{"num_hidden_layers": 13, "num_attention_heads": 8, "qk_norm": true, "parallel_block": false, "init": "normal", "optimizer": "muon_variant", "lr_head": 0.00677, "decay_shape": "linear", "train_tokens": 265800000, "max_steps": 18220}
Each number is 128 + 32 x the weight over its row's rms, rounded and kept within 0 to 255. Layers, rows and columns count from 0. Numbers have three digits each. The size before them is the row's rms in percent of the matrix's.

# layer 8 MLP down (transposed), 1280x256, rms 0.0465, rows 973-1027, columns 0-127
107:111174155119113107122139135140095070168090166164170148168172169137099118094096158135126129098111107055201096162090119147120127097117114118099146067151165133136171084139100126099114140123117142125159105159169134117180141102102138152110118143124185124176156122125089095190137133116135132184109144108087099146173082134110143138107116144128161164105159148100157122079118085147123108118122
100:157144106125074087051064138143143155190175089168172154097166186165111089150124080123203123130121111124107108100137165188143166126088099131114135189150136094115188056108225113135120181168155156151138151137139098136089095069128132187062159126108131183139089110084160133167138147135139127111125124128108149111118141113072129120187147121114137086139141123115143096103112139188198115135153
091:152154185118100131128165137136089098133115163110120117176126147116041104103133166149123096177135125099119181125130162143180095099138166126150098092121088153088112120159168189098147134084117138101167090148131112089143112163137136085093170164139056177130140105135203157038165115188171118058145204109081127160117135090153114071109165137131206099127077117134126110087101127129129093091121
107:190105073128163142140086091075149155098128127176120150105183142154118095155165150103109153183184076127124199133151123142098172122081114128107120126146169162122185109121196090171177162126090146075116160139148120115158076140137078104154107088157147176148115148101148163119135084062116144099112104140071114110124155118120145171095129143177151093153134148185102136113097162110150102138088
099:058173139138081146158171158098142080079114143130121175127133145154110115167079176111095157170139100170100181118128147109105135102149050108123151114103107133152127115126152173143072148133121090142123159107100160070138138180116177111133106154172107147125150130150167150151137133110058179123092167142112122147132155059131100161153124183063065099093162171178136128186105148099157157152093
097:141088090088150077105102127129144170093166106106127097118108133128217164161186146125116160166132125125127170140096135060172188114083103089146092223084141175104149151084155105096173189121138122116169114151184141091127144174164157105090049147135158180152135131119074145126145121138156091091200112135098142121166171129159139111076082108113066111138095120127163117095131128138150124154164
099:168093141150090116122160136156113129105175173155098147125156103133166090098167074138000132123112143133120142119099100148088130133121117143179190074070171084104108141128124100070063182154131167179151128107168147090146117169148143180121170092140096111199121120114111134115115079094134119188114137073112152182141142148127180123089150132123077089123167166135139181141081195181174130130103
095:167123083173166195164167138155072213116119071163096121100153147119069119128132201127110113167112157165169140118146132118081123091132127143127141128109143109127090120146094124133123157190186130092183131159102152143107136146168115112166172183101128120125088166128070117150107150117177133144092196125165122118132135161128141123175145087095168127112135161083145183132077151157136145106085
102:111159123123127110141169149160149139110132120159078112125140111157075122130076142136190132134125120129096121097120145141197124130111163105190168155113111153172131077137141137150224169113133113153122146138096130159078168059161169147053086096187158079125132088200091150087142125095148096163082133128161085124051133094124113100143161087137135099148140134205096146137105159159142128112113
092:110147154100141190118135138128142125157107130154081089121183168129108144128153137207136135145084099240088094099194103109117162145146099171102178164089111148139128148155146119112151123143143071092137140118140161130206115112151096136158171101095145142114125116111119133109135160123034081148179105106124142124183126115102141118153071176100103103087151144157129139141141139123191191139121
097:124092124139090172107130154077123128105085118076101134115072139095112107139172123156220088121127134126110086115166119117099102138144156140160094103077171109151099124130130169104188161100104141128127156098122128135124142122128135122173096159106093108145203183076063100116137114118149141129149099118146144077148104123181155153158096109149153118154118092180151159180135080217124231170132
101:148079084166115135124136164044070114133180117106113179184168140154092111105149151119146126145151085141148170105139150129129121179060197221195140149102112113099111121179150143108067113123148142121127159098116147119161166164152148115133139145113147124119094124161115055113139159149141146142122134115191160140116099065099148145077150150135098120161192125105123177068188157135124136176126
102:073137111193138147115104149149157147142134137083127172115131113084149141079194108179128158077128140144182166212097136084103108179097099200103136133119139128111100127136132101150145153183123091102140133099142086133088112092139141157083103118174164060177080090148126084112182145136106171171117069155128114112136106142122125168167175117099205107178073108074177131096156133101124112134121
099:136094127174130143119154111140134160146175149129087117104066132164151117155121123056151091113141118102119174180148116092075145146135097133161155125160155187068155104128121128139132105142128120198092142139121133087097127100163120154062119147132113129165118114123090144117123120110140118165129162120010158139137154127108072103108099128085078119146080111122146121137082154159085127150120
102:156110185109165093128174141111126117153171181120161150067154118129170156093064129141107089126183089042107095146113097183154111141173122124148180120084140189175089153133100151091114086134109123138137090107109104073159109103155063138165071060128114147138073121174107085104133107116117122108115102114158033171134097160131124128115163107132181111172147119063115126134143112116100108079129
095:111075130130155150132138158107129094139153092104116165118119129123166139130141177080136109149164111163138088131076196096157105134096111098110163162121115115084113047151130114116080121150188159101123149123108112135108140157113085115122181122141179116124107104123040118070061104186151096082096164133107199129182105119108091086113092084107188146094108122133115202071110129126139113125157
093:170118157102114139116074115133160121154105170120147100095119113146149163138159143117082101159148125097128111102136189112141115112159114099129114118147143116169134138175116133113056164125116125180149174126102094141078110158082202137112129126140113123153074139094158159110062090102068157114114111135105116126158135135106103137127163103139099126150091126136083118058100189115070112092176
096:157106147119122170138075070096096186143158128188166178064135126160086094170087047138091080124101122134212174123065118133142059133115115139118172068112071162116129078121144141131013117138168196153100150133112167134127109091142124082068178116141157115134141120163135131173088095064116106163136105140132115084146141106043127106133134103090150122126123102147062127126083087121145091094163
105:162181147113151138088136112139173130175194116177076095089122189127085133105184099118152108153131113116145117135122152071120183111116056128101113221174163104130137141132149156116131131137185069118135139106116150141118158135121096152129128127106118166172135144140152116098106091134147104103101128117148068092119128066090070134122149183151117129169115080153222172119107128122136123088128
099:145131096167137147123159124177126122143137080146038157161142089138163102119091102107094110095052144147099105094160137137066110128167081151087118153110120103182121130143120178108170108160149111104137172091126111114155122071133117147092138107163108132165183122078048143118100167120170142086120122128140124168147116140117074103154154154115092134047067119128163131176102114126118155153145
113:087145136135095138122088172088145113195124183146151139098142124106120111165109097166139148161134134138111081095147146085143159125106100122153109115141165133102128094083132133124079148120145086111112139088171126172166148145159130225154123135114132192112147121127128172146089126173122150123189191103076119184089121153133059095145142143083172162105128149117152173162175199129144144075151
096:177111210085114149115143160150146207115146091131124149082130097164173130109153172212149167177149141079139191098148101134164076125137181120176120135091084118113100111097123182143084196130104138106111121106140095195139199147122096121121111144080150121119139140154210146122177134183140112118161135139169128095102154155177106103123083171084132165121142110139080122045134099133141149117101
107:095159111115120162098158113116156115085079109115155094158076128179089122057076138154160156149121122145122116121161132057088144157133119149181140181110161120137161092099146121100137128104092105089146187165115192151173184047092123151137112066079108111098186122127100120126060140102122127097102136173102122110105125137125170102171139128122168158132146105120147136123147086113195097137103
100:164082134107169192127155120106080134038157079103115156115124069122198076160133186096108147102147147110149145094167104092165151094201181128074116101187147113139126081160136097128141126124124090113106123142121125171162124123154195104147053143094062125153096130123133116152130154194143190111133075140116103193181188073146111124170178133095088095119187121079102105091089116152076105131167
100:099090155115098166151125122134119165117094076176121172150148163108126117094131121185102129123122086091143095083106105123129193134124080139146082121112109082097140113155064127084115166122125220131137170138207193146132069073129114118126149127123086173135134069133145172111091127160132096135093093101123156142122110144112155142128178161155060075092111146168163110125153118119144095083105
099:156174072133110105146129153130111174171113108160125139113096164147111191090148151116065175154077094086153155120137118099087177128127128166162117091123116171131145131105079078113156145096181121113158117191152130120135144144065168161107099119144118160102102108105171073117162157115067145063099137097105082093155151111111159108196237100082154127091124168176114133125131147100103112141098
100:111147095150147146118112151223110090165113141155162107167108088078079197129180153151111097102113178123076145147069170130153118120141105167153130144197125088112130135149137111095120162092094134136104202091109116131104117075197149145109144071132147126098072128133114155125144109101156100075134137115187135165142134126155130078107086098123095103187134137190190148119211116118136134139138
102:081107101118108129082083154108134130171130097136188103132089100179144075150136063109084143155092113130086141148156199188149088162157109100127073135117131124148077106174117131170089089138136179116126123125070117151127133114155121117074138155124190158111148134130096072145084094157056098139104153135151092075111138136121174111128130118152056138135109109051175141174163105167128096066131
091:127182122140180148063083143166130134080102180166171141110128107086063153054134090114092129082142152105076130132134206117126100125122162068091123172159110114180128170127123066149077148128087131097117099163117146160152144151084110102141113188148124141171150131138146113114176146127134097163143121135138077087131101080115076106126115128096145125142116174162090136105118076175156096091167
101:170217125159135147194080149139116126088155066120088144156125139090135117122090170117123125164110097109095177153154151161124154100142156120138049126172134096153164144093095117123169080135117061113133137157074110099082175142173112107153070113093125107137165114176140166131106114127123132181096171156075089145107205148145117143109151127119175137094148119102158131083085138077107148118132
100:074129130104124103148065134130170148119103165170137059072127093161170180148107159159070077131156140132085081125150111101116079144092090140081156094108138108117127104185168162130126134084094078084172136175170177155165143139189114090171116112136128100114143138057110091145164071109135091085125127154108127175152165019149072100169151138134100104130173157141097141136139140183094112134071
096:095093161157136157127135100087102149143117152135117062129054115133099136134101163129136125138082106139102119125103121114154080086108123130065112144180118122144211124182163125062102157107119088158113124114104144156150094111116092095117133113137109125188139080133094192158091090189104051123125180124112147109140159094084164181135167111133117141138132086088131131088064123095136108141043
093:125118103122117196131130064170071111106160172154108120093145144198147119173133162096140132134151100076113120138189196150105114135056160160158113156127147138156152150124190114137084149128148150149154111181092110100116139149090173171108157121136136124136166128126106135114093095133110162173106090166143097122088136106158128150067143061095142119073139125167162139110145128151057149134211
105:138167085141120158110111108079177184123056139093109147156107104075193151172118082108151118140165132105142106097121132135181115117133169157122112130092142130193098192156094088164166163135163146077116120071116096133117098139069120161142137059064119100146115123145131059138105121136143187204162163141136102045120135180170095114103131089135197150176121164115130143097192118126149055175152
095:119104063134161100159082076121173163181125058119183162155116061160130176157116134117129132063127094080124065129117125153083134152119155152131151080111138107091128168135151148084080162104093120167126115149178129146109084112097127100170172128142146097101149079127152117140122161167150103052176097163127133137176199117110172114120055086136171115185180187135126063161151099107153128119117
106:100127117134142167136171161131086147070068081131088140181122189102088131084123113140130135186061104182146148137090116173133213124143128152169134110142088159067122108092196153109155135160147081109094142139089150102143136132123103113161206179143192183055168138099123092152126138178144104065154130132153142085150094160134163086130093132146140110071166133147100106087164148110148123134098
101:174079087119079144105103121096163184170112130067105100053142091126128087110158075126146139112115124120176200130144143178083128134091138120116158131136111105105109086142064133091115156106135135068128182142145110099092120082117113164134088156134141110086087116140094172083092139120079135226107092114075147153139121158141125120086129151101119114169111112187107109191164133176123156153118
103:172092109110133107159115133147173138117150122146119156175136172123156124117085109061170161089137156139110215127101169173159128139122127137125136127189102102132113148115190128129103129062161114108114135157080163146112141158129130055109140137066074103075107133104119137150101149150142104120084127147060150166087099134099126150114202107076142149082104139111125149107162105144082118134140
099:134181079114155146142083110061110135149093138124120111113101172143023153134141139093097112129145155078078087098170135097156129096145085150164159123138139134118134168117160120110111163221117112145174106128137104154161104161128147100151169151089116153151067128145131130142137109156129135130193105146114137080161160090164143051123210138161144150129140163147114165110088082134158112128165
099:119129146135096109142160097137105135062100172175134115122081135143109139161165122089105203095112161166159073169109124121089131061118132104126142127131092139073127096129181120091092193086128189122115160145082109128079077192151157103128172066151123127113145155163166091107117134130113140153147174114075120177096155086167116097099103103090119115118167101158145107132133164165087085072125
097:154188127112158133143105091150112132156126181205131098068110127150136126162146059125182165101135159172070116120144106069125198077093165121140153158099074160144092127175111207106150080109159170107113119105170075137131104077091171121106087125094103136133106178087170135180146097151177127130104152075140171148128157149158182155154086079184080161128090096098044118128169109103173140159123
102:121103030142125120107116178104135153174132107173134109066159074165056127145135102127143178121100126136156084144109100102113105149121128129114158097100112047079126139121145078154132132128146123171097166143110115064118128078140084099093120123119150109146156143124143176094111103065153100105124132118161151172140115114189218115100087134140154111131123105133088149141114118116072093058153
103:098137123146148126069115121123168159147159117105114131113091112138194110148141146131194137133077120117188118155110111068153120139095139164137131117100183072106118116132096100138153199159108074124134156081077085116121104142129119130144147133136085158122117136110082107177132151160179139113101121115127054152119070105127158150184146125142130080163133102131075106156141081150130196168107
104:097084139121102100109152156158137121115162124079120198156105084116187118128124146113143153126168162165154100127065114100114117152119092107126166138146084097098077157129098100121109111140113155135129128103147111144153140123114149106082113091134134098148110104162135140224125124160196182174085107144107126161148142105206188085131185111139125079181136066130115099076169176132135130143121
090:134150126142097198131106129137119123133119092089073088097162165148163181130090053065144099057191085162148128153100128147144093129145168146091099062150104121150086122145144176147140141158152145112106156157175122102076096160129082129091127160093083156123186107136115174146105107099095142091135148110145137133148141129095102183084129089141107133109126125132153128109127085115067133112155
088:147147154147151117138083153101147077105149145141153110101101096114176131131133153019098164183149118118144183122103107147158115134138128132121111152112187110184173153135161122123094114145158152137087100173112137076133093142130144116083190121134148126158106149169100139112127085087113083149156070110196122171095171120165106148113154178072121104194091139159156160084120166075138137094109
108:138124179091141076102108106091185093157215141172122133140135067128180093154149153137071170118156126157118134135130093114094131159135166184167122144094134117082146117123087215099113094168126122120182111101111169118134157133167090119111154131121093143171121128168172137117151134117110198128129130109199138044200123141120141104131102080168131184137132107208158122140130150107123134110125
098:167202090171093096123132124118111151147157130134178104116115194136109107117103079207092163189127122097125124110105116135091128112102142162178177134123115060148115160122093157092093150098197112097120072114155089107139115096161163082118127183128125066195141128099132195146159122167107094113126158128152168091114084079122140143116131129169110146162105145156104108143069171117102124077112
097:169103099081150119118169117120170149091086114150178115126122089115086097098151142093089119137135089122083175100072125119140114107119082128140071092083160135084126185123088144130158104137124078136134151155098140159067193138074111127116113094128115143127115116116139117141085064138151111134108142194068169141167147162104143056057110179145174111135121073101155111135162118166105082118145
098:115188083159168098099145146079188172124157171102129129128103104123100130137107119162154157154158183164151151145159063095153132150143137136099097170142153085151090111083102162081144097121076083157130139135115157150131149097097069164086116088148119171074126135196095203165149118114089121099160127113139189096156125199124083093125102097113140159143145142086118148113142151132109177155079
108:116137110138128099102130129088142132144127110107137160122116120160198102147106145129165084165126115101132152155140121073110152139154110128115177081107155108120128122103123076160132118177120088066099115090139109115084130169130098049154129121138138200137157098172176133099198103121144101116100132171122139102140053183089098128171143052118197148162166157116100130106157131120111079090130
098:175106125141100176096186137126158099111125102149139096147091129126073116141165120202103100133175058114146145136141087168096144147147223092126116100125163117149173120127166159120147182111133104157101119123167079142123127133162111133152106087075157108126147163159109108043066161107092129172101128132147165141110115159116108111144132131150047091099111095154119181161119144104152189094111
091:137120137178133132082095094112084150156112154170083093104143129150104146120116145182099155071140177136148133118126190089076085129141135162157114160097173136067132112132149120201144127140111171126117143111176149133150153108106071105149139147144129150087122124117178130094161198090151102141207149091102168095102105132138081141169127125138158105156132118056108178116150134103135117173102
095:119134078175122097144121111137077151134126123107149130094154130144164063128133119149112197118191105152051124079149129159153121063076136132166097152130142109134126096119132181115092156167153186100150106172113120076121099167153139173100160122096156126093155150120082116101142122123092149111151134120152140137180152094113104067102108147209116110094089098134162101106175137140107137102078
101:167108116119119124094212145075142144127088127156124130167097130162135146160135115121073087156136085124092104091175099127153104158137113192113152119157153056105129115137101118151137089112165076153080120109052084175129100150175162134153124098116128123091059157157103141127116146094150119072077150184161181136135090128107117121170127093103149105149139100103119159108168120170147183095169
# layer 8 MLP up, 1280x256, rms 0.107, rows 974-1027, columns 0-127
099:090082157122123085143116138123089129114113089157134111082209146134149124111138104141131121082087120109068161111119093110163111079147139134175160162123132081111187159154119131166095169112118148136099094143158097102160157085099147167136085044186173193117131171110185182084134148144162070076159121083073123121104155126067169156144163190135112131117163136175127146123092184107107141087103
093:099180122137178105148133112124109115181076145125137150123063108129130133120056156123089121075148146097164117112162093122158169106120118155086132134131142093132119111165136099083110123144189106130113180116098133147130112167149136118165146121097161113152090130040118157107144142124159182100106119160125167124105151116146144109060164152172127105068092124162119061120126128165157116111195
105:153176087105168065190179211140103162140153173153129194154172150139099047164142138095099119156152142136119118121129137125126128128133072193139080164161119177074104146170104154144173099083145115111096088142142104147125094130091124101137120115207155095089083126161137165075160110093097125133130131168153112241115097125128143156136099115122132138106107123150157153102080121081180107079108
096:093083123117163181165122077101160079118133172123140135160143144090183099115100057088154140176056091121141147068145109023112093104141122185153099118046131118183106126135150170171030110112102178182140110115177161101109115169167128075102123077102073133138150098146137094104086106110102134116121146073150153183128105137186140104114092168155136124101126160111112105121102124125160146108059
101:176102188114185181100085119127137137110098150106145146055130179110165126154176135103198156130095147063050090117105098123025100075106081169110131152123143221075106112052123197147128162158130096138160128113176127178155150119154128124141102065160131136135130123109150130100146185129158049127149110058094173113126120085147140152118138138155121131130138094217133138147111140170159165133117
103:136096114097091107075146166164170140153154117133072132055101121151137103152106121153097145193124187181111117113099075120126119128143116140155114155154134131138115140176105115174047124122136121152112158137104141080153191122165087203136136113095099134140104100089119127175142061086145105144088109103160138133072196116171126146122097146136136135117122122109144119105150148202096175093124
090:116134110180167150141139137085135133078114164101147157131131182139137140142142169109057172098135169141097086183112086143089083138170127174144116148105131156076093198117110181121103088093152148048039161132156171132072140152172150168152092103072137129110093151125138126189122132115169140137103139061083110167043097087136118122141066166134122185132139198154145180126136064121186147197172
106:075127159121108128114136127086184111124156100162121093139124101064086075159103136111098171193090134120121105091107144116129158110104107136186137115093162108179165172097156161172183109156125147108119142111158048168094168104147085119146155089176150152132120079172034116134092113104125194152176139130135117146105103085177151157141114119163146201127165141171163079125158148096135135162083
077:157096051108132160156082093150152160093147154139142157112073085089148129114121128095124171075093156064162099124070206171137144126107122091140110174138145155119119162115125116138139126142107134170091072135112130118112234107143151112147103210145185178051146141121123107196131064164141146126106149109161165126177099128166078081095149171142144178127129113135130143162166132150131120138174
093:185086111090115123142140153115151128126103173071170090121087115110148129115136129097179134126185155185119120144130159134163122100156099152110132145021079141118091135122092055147141145068083158086129101186120150101147105133105105108151122073129139167121110152094138103119114193101141079138060070117106101106111100097124134084123148093095091056132147146092096104104156177101155135128092
097:165118160112152098106140123167149155148158117137131052142172133115207147147135135137096104106143062138090141118181145162175122112117082094165133112106127113132147085159082135190214088090139191112193176120162158127123106088091126185129147127115074147122091171133122092124119116121094114145110095081064085132164181083155139114124127085132123147057084142146143131148036162102147077130130
097:168094113137154102146159119184158110088177092128146128129144171213088127105124138105137137114121114090155055175105113193103147101154123101117133137072049077116118116163140090082098119172148166090152029123079092134177112156141136035153107185111097097123101098136145103155145107180133120087114120120142155114117157143149121107087169171119162139100166134165140111143105140109076115117099
107:127112137129109135129119123122141098112169117097125150141115165121100144121181183159123127173116138118122078157155152076119164161119063127161151137136112166063167134112147160199114124093095146135184121100105112109120117140152157101102134134132073151086096129142105173138095131138130200066141108149110123092127101053136088137086069178100156165153116145136154072178122131119193092141146
101:118158105075154124116158165144110116050115097062133152176110148143069092127033099095176144126125139134164150110100108109132120153106098127097122142155158063113159085139156171146147116095060160148177164060094160167100147137148132098115155127124075138151064145213194154158131097117143102124087116143145083141094121149137133075176066165112108119113111169112127179111106118115143089154087
091:121147062171121163099119116180141086122125101093149109126161148134098134145119100119118120088108122104131132152111125175155119132144092154119127147069117145085144119097099146063125124180134171185185124124129121109107132113150119086144130178107079085132105159157112078214145148169165111166151116144130083179188073149102146134117156171112123177098160124077132085083116128124161171088143
100:118147115159132154157174172083128196142155104114127096154124090145135133119088108126119099116154124110147190124118078133098079151148154160123098129082142193147134186066123093187077155138172166111169134134130148133073130100183097131156210151184143100109098135102107138115086103174208127118142153134095129172116127134116151089117116151134091139093117158093151152134107135105129178093131
105:134186128122138128135117123145141125121140138172096081137137110062102085142107153159148154124152084177138094114105080152114112101143162185110115154148078214132113108062088107169123101111153078111094168175079157125157167105122148139130190113180166115076169090144186118134132089146032138090120125135110130089161153127113130139188132140127176161123133089217112096133117151151062117113129
113:116127048149120102145122137086134149133160128111188105098135127127161123157155179129211050148161114131141106129127093094104159140126122091118106097123115135067138167123163204080085155212118116142121168084098152211106166106102136166087102082124099119178153085175186173155147138147201070120118138192142066105136115083093113151146148189147173126093198080164183126114144103142099108115150
093:185131177146169146110093114108188104068077069080123092122155158114092148136141160155112116047111173144169108137127065091156153197132088113156139140115074118143128145139172172142105144147097155148091105161159131178092107131104090110157126147140170116142175121121071087143159163114135082174109178136144137112096144093179182135106174153112166145175149143136059064117139167127107152146121
112:057134145120054068124125123191106130193164132148174128092154176154101137085099079135081172155112101133172135090120146079123109095142130150133134158130181127093193166084109116131141153124090143157136093105116101155080140134144101165154194108142122197135112148149158140174108121154166136129188114114126112161060113099111120138120137136146146129126105127107152202095162136117150229132164
101:159129142104124098107141116146161124136187140135105135144105128116186130125124069156139097178114111139142140159104123113193102103140186058163185128108063150138139117211152174118143167043113080156186112154138074156106135154113154179184137156141089092105109140196123124133132076148085129092205151164100130205134151145110151162117088165145088128117137122173080138166153157173161181124135
103:113158115170106131164191149103119129097111101094167091112167126127105079166103117191161153148167074193161127121112150126076126129151186139093104110111137154119119124144106156176172123159153133097109141115138202089136079103133040123204182095162151086158131121117204162110170121141105108140130135102150146166103126119162168142096152089079225116179112154111092094126152070219205106139156
102:095084182113122136074172116128134100115170114133120118135140142157173099150108101098130108069097130133157193132176145129134214098143124136115117094147140111121085159125141120155144090168150139150171057159151144181162105159163206142097135145134219161164142162096089143139111145103120123129116129184152099127127136090143147089101095163156093120122164123169143111127159136139117111104114
099:125149133083129167104094123089203127147161159091163090140164194116113116149109159132158140118135126173117112138125212124192148163164115110100137067113087121134131175138190169125154132116151172140090136084121154091092130122069132154117091184112123090164155101177090131123142087128075140147138055128139122127119112190120118121166172157119127096166176164133138132124136097070154129107112
098:100108108065148153176137073097131112108197142128063097109087129101118126158125144115128127000164140058146145187069107126094117104077121169135159157130139107116103127191139142142136164165090078103054122168180196186113131127137158144094140141096161129107115169069142147087146088154121122173126152096066141121150159123155116151175151075168115172120117084155141139145113094117064123117123
096:117170147132135139105154160094147140140131151128189110082078117183151070145125134153137127082124174127182167154085064143113131084148133093078099190155112112106144165129131115127106108085161174120132112149091126083155122094142161141133147107068119121135132115122093148146101142149061065149124128127095131114143114155169134115142063116137121162167203142099175070101095105162130089185086
104:156100085130158122123117098082118160162044128147140182148093185151080140174106165147068104116109118102138088121177099135164139117172104085121164152118086114106137100154153146153121059169101176105133101185085122144112116110098072114104120148109118174136076097115093060138207142194079118161176109107106078130116125082158159129151143137140138133180099148083103126081097133152147164127139
104:214105142186154115111134103201127122133093098120107103162126168134098154155091081078154107136212150143118137118079141104169146118128159165161149157196125091165104077168099106190114090172105102129213166076114097095102151100112088179148160134140107148101076162179080164172107132091171141153136113126100124127158173129124157148124135105098127130139139145102142133127148125122189146104134
102:146147123152153077131120087109059155176126125182154153165117170107107095147098080167095111143131101155094087182089165143127173147100080118146083124061138152106175115084184164094142137118112066076120098118148152118134135178171102110132075108112094107117153120150123137044079145192105081155090156155096150187112134102124127172131123182113104181110149059154084104158051197150125173122105
096:060147117130056124149113124164156107180063176197158128153126152063149087143125186096109118176105187130114120120190178094081118127141133100153147110141153155137132104146118108171137143086145104125136154066112101083075091099143093111191057148143159097101138109156133123165068165140149118136135194136156098106097109196150126117113153174128151102139111089133166140083165141137110131107133
092:143140215145120116149118135156103128136102106127129140137111145101150092169035136105100083154129111156167154130118123147137170095152145061113160118130110188091131141104171158129124151119110151185168122096123129102151145083119115141114143121146119118090087082125125169142182142126115147142150100106168151117165123071069121092108108119149188153160093097209115149131185157075105116185129
108:114157115129116136146144124136119158158159139159139115167158125140134138134153167164185138185064217181084081175126121123144131139084100135145157107107140173165164125157147129188165176133140081125121125127098126132142151110096133152171156072157090088145175124116109134129109062141083090152103112168143121168135144110170134111042167100134125184130120099116153165178155103182047212140204
109:165118073093156147098156109129152130136141201122185144125113102167164195112133130165129168096106109153089136134169183126134145095120135105126125177087150142108108159087103072125187124104180088153171119095099149136083083141116138113181129127116180174127143107165113110101172137125151107141152145101142114109129123117158145164101128096172112165146175126195176169075129142133147080192130
098:109106146138086125167112171216152099099109120140140113091156163199107114151113167141104171113162138081124067172092115143147107111093115090185160131177127120150115185088139179122148132103198037140125115125112203106119136112122158164113146174136096112162132103072126121121109094083163095136138134105153092104083136146100116092119125141114098115131115119099138146098135170087175112146055
104:132131126156152094085186037126041143078095110082159147136108170144132117135113101130164090164100146108078078100079114150129146179114090130132148162054144089109172125173107125065136136140097170133163133174142167098140197173132115120142102116109111109160081118116107098163136166168084152151195148087192105187141188071109060061158067133090106164172167139200102128161117162115125102100105
096:186092081110116123186101148074091116139120093127131144121110077175144083121186040125145125118119132142193161120103049145134106177092161128168107144092173090086154181111102133129148171128127071119112134158138147142143154121103159126183149131153082099179102113077148088175145126144049121130075133111042172117137125200119132091151172118125171084136180116116116161189089130088103107138139
105:125164109101149165151155117155087111145169043199181104167116120089100109114114146130165166112111079175177150110093181180118163085110138055107173114122139107117094111133135149108136155061088166139170117108141147096108106084152121070146208131104007075134146117137129159122110136134144152127129146100092081059130139113097105106153087153172200100086121109111131085168126150124104124157124
098:143146130140138062120082086085190117118129107113098113134121180123098207110106194133166110078087154103192063124096099104134172160140145114104158157142160139072113067164173132139114122080096125140116140143169166110144060142150096138129094083167111110134075070142015136122106096138100112094139109085099172092146146155156101115099097162120123096141179074084148180166145112201170141111101
104:164176126142122145157137114150093094155095164085143136109111113156156112197159170121135163100163106104165189124151128068160179154167098112120110162098133195171141117086177116108103115142112143140182157112087119179125190137136136145190132155099134088160145115107114133053108068148089123113169108166168108202121121210124129143068162119117099088120134075125096154090104127117162106169107
092:093076192154102137095164063171145085106123088092127150154074061104085117103167141168126154149161130124136127156107138159131181161151145071216111154152065140095128151138189164188111090135171150144120121116095205083114106120165086156119143075108129095141116133124116089122079097102134140117144146160148168093112142080153137105107152127126100056102081133102159115193146130182101104108142
093:141093133123100096229132117170093131132150118157202191183108122118132151079118068061162147128107129085091127130182131186104098181181085074135042128133194101158122091113149069048132127132140101163175141087116178154131104072138151181113116191113126150140128084141183137101097095155141133152095206085138187137153099142144151133086091131097131138103082131152096106177121145113143113111157
097:044149141129161097114084133118127138111131118112132125132105171124130093088130158066111137118096131101156114126116174091192155159173127100155117129124172124058120060188114121095163062112100071140166105174164093151094093118183077098181101085176089154162116125075114102132106123172139090131105123101151150121120112070118072173099186170149077081119145131086095161120090172143155173109135
090:112113141105134109142162139138105121189115130166120072186099097113130127118178147081121125143109095153116130151152159144148068075169114147102091154104149118166186157123148181096127200056156053131060120135090179105110119128073146140159151123103146141058135129144168098055147113167111094106195160163163216119104142196088117098131103152139134099073152119155119109154138092108126116110153
095:107136104159116196111118096154156143142167144137156161116104111116082175111143135127061144107173112158102078141150040160100103146110131101140158138114179175127110148133207138087149121060112153146074175169112131166153141104183130146165179143125126181142146092097095173185125058159136138070134107129106174157153116144178083132087105116169104128128176062119145160119109121156104110069106
089:134133160073183102165116156102132097094139147123163155173068124117146129131131144153102111163114085159139140102179132147153134060150118111174128137125143139121126149121201085165081100122131153135132123105137204132198118154106145089161122129174091134095122081076101049133086098166097110106105106101133155119182144153102138124088114155104110084114104153119131112151087102122149170140127
111:160096133102115102084089158107214086126152133127138142185102132119131175172170092091129156138084106123103104138115133111103114152149127143177098140097137184061061186209139184180104092113141094111128145139172079139102138142090083103176195091198141109144117081156111151151117172120127121107111167157147147057114159146123161120138090131156160079174155091140124137097081078154115098145143
097:107145127166131124126149130121085151146164120101083138169095117149121170149148171121128113100096080095175163064100130134116129140136125160099169141139148140108130162167178135055099175144149145160156099139161119108066147104175069117076055135078210085120156132085141092111138108188165144120149193167099119113104117148167186194099140152130136131119068120159130103224082148141101099146156
102:135111130117158115115145136086120137148136175075171152153069092099149116171080141139114080143171180082051149139138081132123135162155123175127104109124145147139083148173138184124112119139203066180132096101076157109144118117141137093105147181133178125120139131088129120177136149158136113111126081096124181190107131130125146080102111168125091086103096147144148087149208156157081192186122
094:153174087106115131100109092096142135117128153082164150118131141081134091130165077121165071185100187105112131120113113105140081118154148161130179059113120109145115101125118112098128103082119131117136097134190107120155171145122163108130156100114095114132208105157138127190111131084113157115130096053165161096134053153130144136092147083193147123152112138121095199154079169115070125166198
118:157059101108084151112072166173099104153087178170121104124110129134088113091109135138155135176129073082077095091200138102139106139121115142185081125093078121121118155131103124167211190114128109144073139116120135160050149136058123095134146114124121152098151062112206131144165075135079123136099187181158204134121127117191121126094161089140142124130159180168102132126164111178165129170116
101:154115091145197126095109132088123085129203088178129134160131094105110104115126074133109128116143109148128208168118131132080164139144062144100161121123145119107107157097115168119062141182137149184114123133113173155048130137139133134138068100065141133115157104138107099159100119117169124188114124112076175126127116155144081136141138135165066109077090135069141140179081086138104168108166
088:116099178133165178122198162106118129095119135147106125164113088160081102132128099177162130143057120158126094139137051190156149134145050112135099148146111138149084130130160175147163125118161147059067119143056119118130125120093134125136130062115108127110123127127076133158135155124090172129164150113102150180124093121079179129114141112105122123172233187068089126126083068132099103118094
098:136095110167094113075131141085102114142080061157091117141138138137157121134149169119096155133111161097095112166125151156151094127126138071138066177137120085141188137116182151101121104115098162128084138139143155114141176118106128080094141083182201141098111187152091133120149102129164109124125088163152135100168108109171198116115154173153073084110097151113092117090211175102072100121135
102:137122086114166118228173146128131182092160175109167144128121139120133120131073149097096132135167112120165120074145147132098129138131103103068106106153111109137148103151086092120157071107147122172197114182133085143077108110195170099131155177131061127057077180153137122087132135173162078165160146147120168110158142139171166073097119105118068123113165166132137135098194117194117084101154